Weights of a small GPT-style language model, trained from scratch on English Wikipedia.
Training: a variant of Adam for these matrices, 1066M tokens, 8133 steps.
Each number is 128 + 24 x the weight over the matrix's rms, rounded and kept within 0 to 255. Layers, rows and columns count from 0. Numbers have three digits each.

# layer 4 MLP down (transposed), 1728x640, rms 0.0275, rows 521-578, columns 240-319
171121130175139129145119123128122143116144111159135110117135177117107122139138119094151112162110177131130075109155121104131137125173102117125117127123130137107122133105100124115117116148131127108138116118115118123140155125127086111142153063
109090119132151107133104142124106153128144159135141173108134144101138109112108144091124099095104102132112113140171135118162130101144137118130147165167120116139108115155126071147117152093115116153151112190130162111091143115132116077098103145
119113155092129127098109170100144145137153122092092154083107134101126077140092186087152099108103117105114161116106142084144127122137144136102129079089099124091083115088109143160128123059139083136139107140142141089147137125077155126160094134
112155131099063124152133151144095076099141117095116112125134127168115145143123096161148144117142192136151139144107079103143104118132096151117136120101119149126105173132154178147152114145099143117115107110161095150139125091181113068156121083
137157103118092115160151127155180143136100131134113141135153110123153119096123110122134118145123148100142102117124132156146125150119128083116143119123133119138125152125128097115128138114127141068151119158130152134090145157131128138137132113
152113118135161149156126106143129122121137149172167176101121115126162152085172130123108096162096098084152154134164108138105137142137095177141142141155103123144101168130050090098074147132109140157149162155063114123081124077121118136120133093
168106109134157113120130152114135169117158111183151117167146105128092084109155119125136116090118155128090134167168145115082110140128146108112128146148133135123124124125137113137147160107098148112130102102076113114147120080069132146128131105
159127126105157123160139110147169149145160164096120111171131127154086130071130142169101126070142082110114152150150134171143138121095099127137163148166134103100143137121123100123143129117155133137142157119119150192104085108129130157116141111
120106132144113141146134137116141145146127108165168141119144131107135148102123152109122147139113135163119155134091119102080113129171168168113151145106125142144101147141115122123108133119125108115151150176155141157129127109136060127141071124
132158140104105140135120120134139155127146167154127141112147120126111128101155131102120147124138115145104116131163131061092139091143162134111174141148086148102140123148113114149137139137080134129104104123128096109186115167132148147162158120
144175090141139120143113131111135111125111114126142153135111150145149126103136149147154098110108170130126124157163145105128156126134114112116077185148153157151101129138162157150109122090097141099151171122117144149119143128119138126085133128
114144140104102129133129153151118169130141102118122146131107143101129126147113104080134113117110164132150137140118144108132128111139130099117153148137104118126130134132136111116136097152116151157124138104129119144132097161169097123160178132
126172123163121112174104158097119103082126124154134144102118113132117138140102115119161130068131109137166137103126137136134143108135128118153119129164098113120143123153147123097161124132104106098171149129106125098102130129139108110124130106
151128097135128075130131098146118142130168133081114137117148150118137141136081128079132166140174152144157167140131158084094121158117080130135108143123109166116120114101140144131109119151155102126126081138122106142141110166158180122174156151
125126169129160145138168158127152040135127096147103124116117130134130127123133061108092154120150072112145105152135141135118110077157138139121148105152120070156117159125156094178110065107142165112131105126134141149127156130115098121163120167
127141090128167098125124164111156181150110132164160130127140149132104099117092143127119174123056116148100112134141114108135138107121170105144085131113127154136161107153156114123127152085161134125102148124134127128138139114141104147119112095
108091101100171122112106148102108115105137180102163109100133156167101145148126140155162094118104155146135134113057146105100127138166109106164153160128165140078164122087140120147124135128148143171126164142110117181130116137124136189164134156
138143129162112100150110138149076119161117101155143184143173119150136167107111145143091119129123162163127104157098116147118106154110127097108125118125143180129089130150140145119099140096106126076100180131089142112136110154147119092135146098
100116153139131093094120132148161100097171142121155097125116188128127107171129134127074142118150115090117142102122100104149100106125097119094113097141113173111163126174082135165133152105116155146131128143145091135126098143109174160091140100
139111149124138109113126122108110137122158113117147115118129106140153106144118166141143139099170133130092140125107112126169128140146141139105101125127148135149118125097152167132136135115120121132075139092094172135100130170096151133112176158
135080121100104161098104133144107118119120119104153192165144176123124115116143184129132157150107154128142170142098121108155133126127131108102186160083141115113104120144122156098132107127138108137160118107112111155142118106120124093128112107
142111110092123124107138121126142160119118120128131141114121112137094132129139151126137106162140138177086106135153123114135121117128124145143091140140132129092136112167115179107123168127112128104117136112147124155108133120144168158106112139
144154179108095142082133113144101117134163150150141084123145141136105138099133112156131088136127085140148055127174091158117142141138125168118154127142095114106149140125129124145115153137147076155150127140115102151146159124131151122169119162
164144156152155115075139123115150128148129090153117105125079111118163154173109092115113142158143088151139133135123101099115163121147143125156125148117127116154113148136120140130148126150104145121147142114074127113101120141126135122090125102
146109121117092133124135136120148109142129068106149092137143119170137150154131124140127120179120155157174104158128151116119121085124105129137093129088113114116136140125110140103129121160164136159157105157112115125105163128111163172126126137
118131135111151116114133116153111145124152137134113121119080119131153143084127129143112125114188115133122132096148156160104126113098194130148084144162107155158128110112140152122129144108140135177121101110096154101130157119138146140124148158
134152089080144147117112144132131117117119167109117143092146175115143168104098090132108129102122135096094099132157117155112129092111136106141145148124152067158130119118129136147120147132168127115147091153119105131171136118129141168191140087
107092117142144150133104106116135153140122122118176125158143132070101099121139123166095135116090151107136160112124151127123133129094159136152162123150167127112110150121123133129153123110109102121088150112109117144094168096160144148174122088
132120164122141164143136133120131131136143118164115122130144096113109125085146124084122106106133100123069158099159102129142144148113112133139138156128119164085121152122116126111169117108112123147140143126149132137101113091149118133094125128
138119178138077155120149114129142055113122094172177118125151069138153117117162115110129091140119100124181140149163147135161142149107122124125142129142086190121126122097088129132094155156119158101115135162107110116145138123087151132134107120
116146124151146146114139108156160112128147141145124135133109130126109128094150101054118089133166145045109185132137155100155126083129113124093109138110115154080141140127113114149124125117097170165128172199143136103117145134135089094172120176
149150151125166126135110161134133146146164166123148100138133156134110118122146095106117141177106124117171105116141102132171122120127121068095101122119094148138109100149141111147151134129124106121093136110136133143143133131111138115142146113
167076101100098137135108109124114091142103130106125103117058148129127153110098133152122160209101091113074096101143137108100123100118127160154102164168126109102092143079106163160172156119092121140142118142141126154122125162114095160144091110
111122154134098102091160124109109118112107145103098106144124165146173098147124122132152142113127072142132132104135155140130177117141153106138156131154135106102145132168144128122111118085113151086125115111101100131145073175148130167116163092
152110125126127121126087103159135134115163104104117121147126133141134143119142101114127148122122084148140139138148157099159164115097113171123119162151140102129167153113143118142155143099110165160138152145118107193143132119170128109111105104
120127144098110154088117117142144105085147126118154174116107163120087143136116150086149125067127122131116112140153152161123154124143145106104130112123142122146149142103139164188178082128125155162131113148122180144107108134150125144128168153
093135170117142167190138128112110165152121127120148103090144158141091158135131108129122090065141158171116119136124097126186157107117121094140135108133155088130124132120135120140090101155156139086082129120118126117121136168171110137139170153
105185134128160146139117129104092152085125130160120129121122139102109112124116149165125136135091098120155128129075120129149122127167102146130161120122140110151147135109187116100146106129122137112108102140133139100131151139113142113151162082
101122116151095146083098079131120124123182115121091155113122151151152110136174190156115136131107098126127133114165150147121157151111139063123188125147105163096147105128121091119088178116172079155114080144102133154128131156149080129110144115
119158150128119152081128141184123104131104108160166163109140120148149075141110144110137153148095141146092108147148158150089094129146137124135123138098116134099145159151146113160153136145141110127095120193152121124145147116096066149134137123
153139118134174159113151086119139072110159086177091149120186113123119140160147086151135112082131113177104148169120154149152146125104150082150130118137116059125125092128142161117149127147129110143140122158133160123137129089159083105106119183
131109140099129116172107144092123105134145082117127159141116140136160141119138135141149170112164153145101139153108193101127161114107125125143119132097128145140137086132110115152116116170134167082126133142130118143091123122134144094159129130
164144122150117107119149108151106090123118158151102129122125136140123162153130124131147153149162093113092116134164163150142119133108141112128142118123152155156089155122125105110136131068157096120092166110121144117103136111180131050146158105
100157149145130142154134123116102130100112090103164137108156147104154134103104119096160120115101153142110120081152129128115127095130113093145139108126099115128140130141166159171105111125098131118117099132128123127154099164103141126135127132
129095111112131136132105175130131102119129127085121137116115080176123048133161147128158091112112125109127118158181159114141145096171144106184154161131157158128113090163128181091125135155108150099122110135130114121132141130122139111163108077
124099126116097101155126169130141119152123122076151100146099126117099116163142158143110127112148142170090111113151169131070156117127135100170150129136115123131162113102104109145147146086121181081131178161091174147107093115084175144130100136
163179164148118132083123106133196108058087110124104152112119113112112086145099163136125129134142181107083116123110089144145158141139113122137097153134139163111139118124107112100118127083100156137101105098080109106150116145126145132111109139
125107145128123130158154147145135103110115132084139130113096114128111184111086126108110134113178103158135155142141152132090146136124125160151072163197089118143131175133110130143137149141146160126151128149139147137149102116144148145127122150
145128130126101120110136138100149105139133106109129149098094108149137137139123128148127127157144107110115109138175140135145174136112159143115133136156141122114146132132109159146105106091122150150087125121099148143148101110103118139139135157
147155189102121180098136143140096097126109116128149110167130124132113106129118106146152116118111132154153168139152104133130133108113133064151168102116138095174140103123100146163116105117135140135092129163141098160102140098109104139086144162
127105152103103142129122156116176127145096134129133138130097128113114136111108113138118152141139157117151120111112102132121098133129138085114116092105174173116151150151132101141137107132174132136167094060095129152112117097143084135080124113
153157175102137142129131135089132103151117133091148087128123100137129161088156102091149072137092077113130169086100150153148150118167154099140142145156131126142143159070140126146128087120142099120167116110095078144109133132108098134116109117
169108133113126092169148117149138114132154099148101114157134153145152144122144144143129116137184123141122139095138179132143074120122153148145135128118104095106134121125105096087108125152097104121118160122140162131151079131100120119120081117
075132111152152108186170095147082098084141181121083119160169122117160118140148158131156129117159131119108170138144093160163144145141155208141097124117183166091123131126059106114135169153124154118163109159137160117125120121150098116099112140
120142116148107116121118118072136131116110167158110113115144101139135126072119126152135142141118137129150136150151136123118145098097136131108184142166147123152136133112137133165109149137145146147147138078167140116079152105164095136122142137
127130144098115168141166149129098127116113145116160089150088153110118097148155079160125131123107132101127066110098129093172103130150104099145122140116156156110114138151126101132140073116111169173092142131097117149110102128086119141134120094
158164154134110110164125068136143087136135147125128126128089159172143137126135126140099171142091134155126115113102132165093153151143139169146125130108107086167136114140116164137146123090097177128137116127096131136130156118131112157167116111
116100131115168101171072104094140100107115117145148180135100144161143082105100126116141164103133143123108102133140124085113188123149117120144114155148142156079099124121141088161116110132104092140115110130092152118143164094105129143146143138
# layer 4 MLP gate, 1728x640, rms 0.0314, rows 522-579, columns 240-319
130149086109124138089121149114109102139153114102125095100132141080168124113145117072126124115161135125164103124111105116121104104108108140110137150126138134158113154106154136103119130136119161141120117059123106161097117141149149152138134129
083130177103135143135113119077108097141084132077132103114162129101146096112133125098122127110092131127117166103129153088151122115131139149097122076128108110176086154172123127155087081126119177146089131128114135131099125163124054132121096115
135147127123115109134125141158091154100086153127142130139127125136144095118139154130137114123142134117122123145131168133101104169102115143165095163143134153125116110103149095125133145139137101105148144106120114180135118135152117125130085118
172104153112136084140114169131109107086151108115103149126142135167129082140120113128142149109131094119142103130144117126143098105139157115129128125126141165206073160139067144079118138102155146135108064094078132140178163140105121139153109094
138119128117141107142101167171162075140143127144091130148113147126103082169121151137097140071103148066097127143134117100128143130117145129136085131156106107113101109113161112127179092084145113114094175153118115153129158132093158133136109137
117133130149127111124110091102115133118104099172131087121156129091097130110142094118116132126080152081126129166096108111146118153161128124099147094135170098118114131100165054110140141101108137128142136143145103119129120115127138088128085140
125149112140159128092115090104090103157148144139164103111132153135086131145174141132155109126094142113139153156092115118139153125151131137173132141130140154146079074141137114111162106158117117097099109100097128103117150112127109126115123095
129135175136131109183121155142152104120134102115098157200152102119136136144114113091106119117089110138114152087155086146106167136134141162102169116122132096118096105107161129111077161126126105114143162094138135177165108123132117121144120119
112119089144104116159131096116117166112124126110079118134116136154144154189099106120171147108119124075177145120171129121105142145130096159138157156097104105124122146086112156134104116169108145160152128162113117108148125141130113135173097096
147146123161117133088115132144105090122066148116130101130148135147089161090107125089124132089141070110144131116150119132164073107164104122106168129143120120148128169149162131106174160118128136134108134099093168108115152127106160166140132089
147150107120140135095104112141101102135131132129151113123098134155117173127138117135112140094113128116129100090091112137091149139144108161116104139078165106116111103109155124145099148087077118100123105113127143139112105083122092066125148133
137092129147156137115110140151117145158143110111099133131151105123086175105147163125133158160144134147099121141125151162136101151106131140078106103099124159143141087126151126108128116125100154134091122128141138125128119111123131126111145100
136168115147135144075131113166112121117157083126081088129113137161135092145101160100166102172093161122144100098123162147136109137131151125149145140081161117101146150134123126156133103100127116090141117120121105145094163198103144106122061176
145121175142147104140127143104148118162164123145135181163083118143093067137119135100103154156105126116150130138135092100141154153061136088141116107153115120131122141137149124110101125141124109143143108130131096103153129166168134110134104105
157135159161167144133118084121156120110124123110101145166130129127155125143136123073107138109120107080137153155136135157114106097128110143134124147148135116103128138157097093162137116111077155126146122136091103115158113122151145143136112083
128175116133172127108110144120136115163134087117174128115168139133123098108146150101098090100087083125127112151106140127093096088089153149126127098066142132091143159152145157114115122144123178154115145128129124131146156085099156137133152145
154101152125148160151106066132172135129084135114163101148191144121095120141112132194092114129146104115142130115075156142141091150131154063121098119148121148116151114098103138157126093157159139125139157077106120113147084094145136114117166150
134109091147144111118135096161128128163083130125125116164140118104152127158102137134129086115116082129081134129127136149095148142138157138159155121098107180128162134119153158144094142092124108139162145132088145135106114141122179103087134128
065171117085149135131115081133111120098111148153140122128153130129081126113152091134082107117153117156143113159104104093109136155143096096102135160135100151134128157088156136133137127134105104121114107151096117099128122088148137139099100124
121136118137165140161127098149115149102120135111123180135122179115118127155118110077103138148134117141117132120112129128141099103181137115140161155121113084121139142153124148148149146107173157130127153159101098178133130147156159104120084140
137135124152097141129103158060132180167119093107144096144119079108157139145097128135125097136147102197161131137104084121120165104107144156133147118145108156116118153184088092087178124152115121123131136105154145111120133114109115112122086131
183142137136176139123121111131123072115105151147145122141141124132155116150123144100100110115158113146098083102091107117164157153116121150155098144104151138137140109135120112161101119098155128130160185100057112143118104136092126154106106098
108188142093133154130186117178144128122122120124103119148141065149111126151119103168161100108167183118098131139147119100103143170095086118167166099144095109146138103120111153118143099100154146142156114174143120101196149125136115104146142119
131148096121131133097111095118157161124140107110134137111129098159137112185126103112119131136114119112133123149114115100088116148133122110128118163143112145118118142064114116084129146159126089177125118127146121148153158134107091128104148145
132137126093134142155114141090152085107186100131144153121134140100152091144131091062122083147133135094157165120126098106142164150141126160128117132132148118094131131132098146104158144103099135091177151122124206134122060162101143118138132099
140161138160128119104132108130179105112138123142131087152136123141132151141106189120101122092115076143119148137107139156099102164120141119143135094115125180151115137094142121119108088112147125159137108099126121154152114095156124121115123140
125135113087135150078102081151134143114137134108121162123123137118121093159087128123048123082099098127118124129080142163105142126154184131155108179108115128111163120141070100161074166132114150130132130157131130131123092161145162153100122098
103183144133145137171113130105158126113110101137139098104132082144135123121108134125128136096106117115166145148101157089171115074139157185139157119111074118197144131160130104128119111102108126127093109110093130128140108150170150127132115151
157104187101108126085103121128149139150139097136132164095136134125095124118135115129121097126143133095138119115124088110129149113108104141121132118131067127099105127096106129122149151112148144155123100107149160133159137164107102169157117138
149147163136136149120096149128130080158120081117178127138165155111130100095098183093110097112169125139157135111100071121127184118137116140132133118115158170109108161084174088140107096126118152132133119131154144106150109122112114133112151153
141138159125126143139167141151141127139097128135153157095088078108160135174154129146051144165150123119111121158108125111132070125135119139119169114138104120171127184105130120116097136108156138143122150105124163150098131151136135139113148176
154113122145112128119108081099138068097132097115119130163086141137187127098116140157097140148169114135119160144106089151151152123083181180150100133178117114154070110120095149130110140148115159137100127144147156171140136122163167109172139104
131189116162124140128153123123110098134137093129140141091113086128122157122163105125113091088083172130115152108131177100155134122138148107143157114163141076146127141132086091135131118135117119166085149123170107144114150143116160135150096131
151167164121171129133157161104123128128122137131127147141092104131098093163135131112121076111113142095109116131100100136180103118139118092125136140125097168132089112078130159150116107141140173133133167134146117097180107138156187192134126101
119125161138122105137142114089114144125160109163136131159097118146146149158134161110079123160129109161128132167088123131144180155130152126125109120128097168121096138132119098117120133146102176114116192107129145107078108119105132108100063097
089136144096154103149136127098158104113095154138111113111071081079133145108136094104113168175104115149132123130195139122136117141144159138104152113122114083153114137170099082127128123121124141083149136158087135137114147146121159094096116131
100114134127138121077148110111143149088121105149113162137107154109134089126127161085175166132149107110124147139120135126142155082113128097085134117140170131099156153136094110126108120074132138131140108134152109109123151122106143169098110181
146120099115103088139110122098174114085136103153173121112146144096154138150052141162071133110153168102104146161087149122140109159165162155072118153162162149166174119148127152145107094174129118088095152153164160160138129136113138162089119117
129114120159079167111099110131178102145150126112109107159117135130141133122119147143115118116160109145106088114114110142101122129106149166119145148111116131167097127096135091129102120079101144169142131118137174126138144137131132109181107091
126117112128129095138125136129120120149099128147135125128123121083168134074114143126135110120122122125139132163133157139110105101119156099073162156094172142097086149162083103140133093112135144150128126143134137128086142172117124106136100139
169128136164131173120109120128137107134157106199141148120138150089105113089086171108106110113172139137122088157123131130134114105118161087167134160153150139180140137122132121135138154134094122165121143137135151128079120127141108155139123126
145110103100157063140169109095072144126100131110120084152102142094183125153116153114124139147121135120129124137117164169124124155144145142126154177138106152100148155125110141125135105103140117161112126116113103129128126105131120121101108127
119143116147130156121167108131099128125145156147132172158096126137112130134152151153116113112171097114104141096103102116096103130143150099131106112098150130138109108136107123114122098092093126093159140142063156166122101146081145110144097094
149150109160155103100120106155104083133118160119124145126139093103126129109093155085093099122082107140137129101146147158115156116148080124112129120119140057111131149119143105176134113116147146089122129141088151108112118142134142150113146068
103112126121183125124095130161148092173167102126145177142177144112131103116079142134145136160161110137073100102090122146122127166113129129114085127087133120110122108145133083178144092127087116109121111129141124126135165148130113139113160159
150134112122128111117113117141147138143125165145078108154093167114117158141091086142114148137153155098120156142126160166132152109126159119073145108125087130114141097153147148118110132088124150100135152173140158126130118102158135153135124073
114137140158139121115147137118077091096122116127122144128122123137153113112097129099146126112122133118125118172163129157132096115162142171117154157174118105145119124145144137104153149111085163122118130124137142138178123090123133098117101129
158101156116173124127157112122115129134082113147147106146157141061132104129107148100117072107137148134170139102138131111143127141156109075120166156091164176135105133111168109152107102088129138169143120147110086099113115113128144070091116118
113163092118144109136132111147156085130120102165127144136126119155096139092113128137118118116136146092126160167153139151163138089125143131107148114121135093129131116128104110166101100105107117093120130164087167169081117132106125137118085147
128101120150159184086107146135169127107138117138152100084129122102104119155118141138096146131103129146122132137081175082126144128148129149123120134087100114146150096144115081165127089111106155137147155128113124125156133137138109107104118090
134155086103148094114122130162101125134123108110116123166113153151098156124124160122096140124148078108118154155108142098114072137090146096116115135131126153136134123117158108090143122097111153146101117123142153149151170143149150142118157134
158162163135126142110174136090171102124155163169102127105133142149129155114122142171150095149155123130138073152108118127165114073124139150124150108176171115104131134177114143123120114110134138143092106150132147151104116145135136130126086111
144182118110138136115151163147142105114103116161102145173100137131129171143082138158093172101082125119115127145142111094144157169141086126111129120132100152113115122102179140073133156129133132155139188123139112074130146111192107117104091141
172137104114120117086129121098095143168100149122112124139140124078119153115085133139095107124077081165144110098098155165159159139131142130170102119112124149114148094128157124107135169128158118157140144183155112127117126140145153128154122119
097132132098161120086125134166109122139153133160148108137167167127145142111082083116113132077104130134116151184121146123130093143079176135127083149125138156201125101167144090134114143156134137120143117092114153139143153130159148120175136141
166101174136132134082106148163132119131134117121130138134149136118086148095159131125099113113126112077143178158133112108125133133132106112090124124155141117106124105139124110154089115113099137130082143126153128125132127125121149096120139146
124159084137098150106138163095114085153120103109164165144163111087121121151134146092157149116150087167114124120131126123116118102115157142143123105147164134158096156143094088108106144104088160147098116108173131115090154128095151117125113111
083141102134134134135126098131184113135119121146145116115137126088145129147124135132089140107093093075166172106184165096117158125132124116117146095153126114134105123148118099125164102066090130145116148123105136112148097116123123111132123122
# layer 4 MLP up, 1728x640, rms 0.0322, rows 522-578, columns 240-319
160112124121120119086087136130117165140137131120122083139196109129148138165129137110130131112115134116139138125116135116139119143070081131103138139135101084092125113092146164152129137116150109139150106148143124101115127137092164135110158133
147095162149151132159116159103153134096095087140105113132106112085169117130126111127112099102169155143075156109160118151112092149114096158093158143099134130132107122163138143119094118081104141116135165127084088133162123124169118134122159156
118139120117131098086134147151119174106183143097086145136158158079153128124153131157146147148122165124110129122139165076141118121131069136144129139139147154109101080091154148170120135078130161128136127114144082120173129068082123152165150114
119142149116110126179132120142107139114134165112096121132069101113130142078099139130124154105146121104138099102100191143124127154155123171129082141155126119137118123132095115164134111143122121140121109126113132104132141118152124127142122121
136146092117145119144166099100127112118076088151102133140127131141096120126140136145126137133123144149071148144131169163118149090107136117110123132112119078136132115134175156147096145089080127145136173162142139123127112080066103147110145133
105136124152173090121117121160084142134151120087126090168132130123129144154106129115089119139172138123094143114126107099134158149111128129169125158093148143124112134099153102153127129131074120179113090127139125089171107121129188122160168106
090076127120141116153135147140128121154130089120122122111096149117119157121140150141094115163103159144135152133144118135118109138133139132159120178110128118111138155148117115129098181129159122123187102089143099158140090139138132124101160111
166114110115139134135129125086152087147116163126143153145122124106129114147127120129113136084131098109104124131133153134141095115060111106151154120067140140118089112120132076109113123099142111092165159107081108150160124092164142165169130161
077131144146173145136141121110121117133134094159159090202136145093153174143136116147109117164091133130132122126165161096116134129145107118135120124110119098146123144153154105112130127161124139107148146130128082130078124160124173123134120142
167164139124138165124101114120151098131171122154138163134111128130112115073127124124149110109127133147102095157112136140120123107137158101143138148116168112129104177131111075115127167093145152166180094140091127108116148083140169110119149158
125113115096137120115114124065132117113142117106113124125130143146140146108098125121107159141103133139121111115105135078138127132133135153121164135091140158160108111119121127144135125149145106120097148095106130112128157121080156133118149140
131105131093141114124143167154165089109082148117147115131141093119146114134139142136104181148175130156088127102145155153132156125138108168107114123159080150087137113147125139146149134141120133135162130167131133118103113184132111113129105112
126144119123130143148093110139083088122142128158148161113091131156120080098143089115109144143104097164091135148139123138108099129135170140122100126103115169149101140135109146143142152121122165073141127135120150103104154129114187110139076137
170140128160123140140147127068172116108129146110109106147096106131126132152131156175145149166171126129148067136071169146100116161111095157091157094126123130122091131129118137110161090131123142083147156174130170130132109117104098103094136113
136144154109154076095129112153126165089111143117138126124098131103134087092152156161087181155138128141173142199110129098086105140149129118134111153104083152119120068125133176132116091119162134170112102158121117159159149099103105103124134134
106123118122107132129107122151112124092144115171135142115178160137115160086106122145119105124113143110103126131153125145110114144139129149085145094116128157161119141109144150127175086129163103115133157098107181139158114114133141134099118166
101100148134186114103118144113169146161113096142109128132138107134123178143100111150138110136124134064121153134052118129106146145068157092141147114153109159143094137143171144154105096161125105180106113113086115129103139137125145091052145133
094153160138161108165140116113125147160081107198154176126137111150086165131191137121147110133140147133134173152125108101109124114099074097121130141101138130062083109165120109135147128169115095121093152108158154150119118099128120137116138083
151136147136132129164115129173093146133131131125133105139134129132093119119127118106133127142117128124124110112112114127177122147167110108148134109099146160107104140132130099115078161162126101127147107134130107152151130102183095148114118146
126105073168146129143146137153139126163111135134160109080119121170141132121141121094145148132144156099146079109127124141136139115161135152103125108141134155151105122151104164096128163155125108118127134154138107126133147113124135178127161125
098146105129116097153144149104099121140148123143109130154127119135137110109112137130127154100150109124128150109110126118113113119147122112109130090158110129133090145112130158132120123125113113156157138128118109112134129116102137138185120083
153127128128108147104140140139178159098103133121114153094126140116174179168136147098137089119110102158152132117129135138106090129117131131132170145110120147121126153130132117122106127109133163136086073124133172150154117113136126177073154126
090138144097123140179165127123116159121129152143125118108134116094130122105138155103142177086162141121079123113107161099162124122138135150168111119102112107156130127121098077112115160144120154135084130155138095119157121159108099130094108118
125120108106134172108102140107136131061141123092157151112193149137166121138100126099110119091127118146157152156129176140142126124091117104083099136167112133129120111145138121145142161142125106150136100138131096167099167112129110120117124116
174091130146098087132133156140161096167112108085126129102131095126156098155137086132158136101101126128123116143142108122105078133107101108087134155119118124146183087145149146100126133141111143143153135141157139133133070128128102142116152108
174149176084062094150109136145141104108132105159167168093102104143102112129141165124121100143120093090143129112140133115110091120114085162152150139107116136140126153144115168105113111119155155149162129115092122130132156113154115117101147147
112133147125120089106143164146166118090178140120141134125144134120141118105160118144153099134186140160125121142131153127084122122099081132082118100155121131153138176134127130138162112179095140124147140127125140105129130091123125114098129168
072163124124160117155126115079171122155145128112114162082106099085140115137137125136100152138103166120134161086164119150130122137117175154116130151157103108158162134066147138170137150117158095085134122136089144092169120150179084138177152140
152103131105181187118073153100145150165127134120117123114098149153121124108161103117151146101172125104130102143140125118099106114089134109144122150094110097153118122131125114130145143122101114100138121172135135144104063127176126124131148132
103147085194079160114145120078133143121162121163110138115129138128098133120100085120114134131143122118130121114117138116128129142144132106123135159097126115099128160122100157112177144133153139075149157131167158092158135141069135123146140122
083120089121120154130096150146111149142162145126155124130138103112162131174181114137148113146125143085161117163091143062115101163148163094138121114141091137081129130100098111140176166125137093171132111124117102125115167130148099144100133130
151138114081164080107075118156130125146143117082148131156127156096137074097115128082124116136095128075176162123121166163125107152062127140130104142129116112083136147130122129117127132156156175071097147144145142120090125138139121146128123125
139086118129118130164127107143099144149107143119113143112149123137140120076155138129101131138108132170115125098165119138131128111080183140134115090160114136158132197095095116087127143135103155177159124168118128106105140089124094095096131141
087155158102150121158144176141083137101147129084113126134083107172133135090146176131171136089163090125183139161132100148106089145118159139133111157132160084170113125104121158123131118169106133136131178111128143075134110165131117134188121111
102114122122152105126166116085114119100114136142144151120102170153097127109150140161097119136103173124139104107107165163136156140139137130142135134107127178100160158110150134143092161131147136156108167150120087143104097149124121114127094106
128097150168095106097151105125168097104147167116137108134105172142098134133137137126132165108117135143134130118117084097108089131136147119134153101144137125137129119148088120115080130151107090150123115121122147150118143104120154133132124135
169128168106142149158154127152147150138140133130130082131104142118124135132143141133112162131128137200084121115097152114093092128117111154131131124106103138133169106128113155116159125114158135143086104127112142108155148146145131154124099149
124089080147145091153091124103156155162109110089188166194125099132095111175086173156169174100110121144106106115098164099150086115087147070138121109102108138133136105093114118171095148131126127140125131087143108181133134132155117153154183121
126066137176122123113152094125122151127124107122154123125088122135136110148149140156125151129079110172158161182113147114105126130178115156128146114165123156121164144160102115112126126142097143131107154133108133149112094138146152119104091135
112151146142137090119111172158122159171129146126149133141102095149131129152129129129121162129122107112146134141136121101152129123124130146166149127173109157136127136115135098100148079131146137147115082072102101131126137132110140123124137090
128124103121097159085139141143103105106103131117118130118117142124130116149058131087176097095144150144117111154127097120109159117117113120177168098101160119161147121162160121127142144103110155086134147131103122081086140131124121073138126117
159139150130142130144126112189124143108141125102126091099080103086123130139163143097112116152097146156181145168127092111132148105102113117149147152081108100118151116143090116136142072075103160139136091105131088117098075132136146109136153136
133130132133141141152156111165153177115098119140118127108114123169091128110136157130105158150140118128117158106135102139110103201101129133105154118144135122102120131139131127104182172144114104088149120130113122157165133148142149175152111091
131166138089116148095155171122120093096163157113072138086104130090163099074084126129145117117112094153102139131126110150104124109120143086106134149124117132169174072130133107144111149105143128141116151128167149150110123128103117154139121158
141089201166139152112144069098116134099115144146089143097130083160143154140130104114106107159154134146100136119147170117129139122119156150136123146119128144150131137147153116160097136139161105172135140129108090104111103147147116103163095122
113144129094099102144194146130090135120129106119096119119138144115171117111140171154165089114127128197105106139132126144151134119129134100153137121161137099102086118090128107137115109123114114141119183144137134125100126110137116130093138150
136109123156126170114170129087118115132149121132140123154171106104154099115085163120166132134147072158148117127153147082136126100095142156155129111074163103116147170125142166182088134102077104112117155126106138110121108148107128111158123101
117183124123132144125132116107105107114116106105135122148149132105101097116151152105141111118125123173090121129146101148130146104168110097117129142106136153140084113107142124095100115119124129121117089123144126144090119147122147096120079103
110130149123137124151131116133168151098129125082138095098104115059136175127098118130124159132121116119123142126096139131128136145146122107133133122130118145100143137102117136118149132123145130155110128135123156111106114140097136109166141115
139150112126127135150187084124134088141121148093092101126110117078152166102094113145116108138159143143096141079141135111128126133131142142140143147126118153120114116114168169101137098119075121152156133134103146082136103085136152109139116116
128126083146127106084093104154116097165085108164095165132159182142102151118144150117182117132152133074117112179128094078113097089106078087104120086115141126133097125150130123137120153141149084181074140131137136128110177169101134144107089126
108164110107136116131107125108162187102100154088134090140148129092072098085113120149141146094113150151085148118138140143098111099134128173092111134099113116121128126143065119077098064144155102128152155132119145114151132130120149128128139085
092116096171143147123182100133117102143142123078121136150118135112141164091168162104159078148126117116106134154128176118176152161129169111156161164123144103101126115074159135114143138155142144120146136124151166156087082119092171085139150140
133157146169183114132100126169104106131123134119132107144074173129142110133144119102132125102118147120086105138159111125141157127145083154101103103107110151127132140117112090106143127130083095091083142122156137110150146130078087120145101110
144098132147144173186119143129103130174103150084146130138143117142101133139161125162142106115149071108126116124169131121093139148141090107161122125111115141097160124167114175115123130162169151117126082128106136080141149142139151151145153106
143099140124120153130113143119126151106141102112144134121115117122134127132145147132136089158149085129109147141134120121112098106118147136146128134144124130132163077143123121115161097102188134161147135114150122140085125114153077121140137144
167183135178108137092156109137179107178130071125121098158157156125092149140139089115182119128115148141153134113118153095154132117124117099133109098111128123136113127118075166142089130142144128177168145160141104125117169142122153135117164138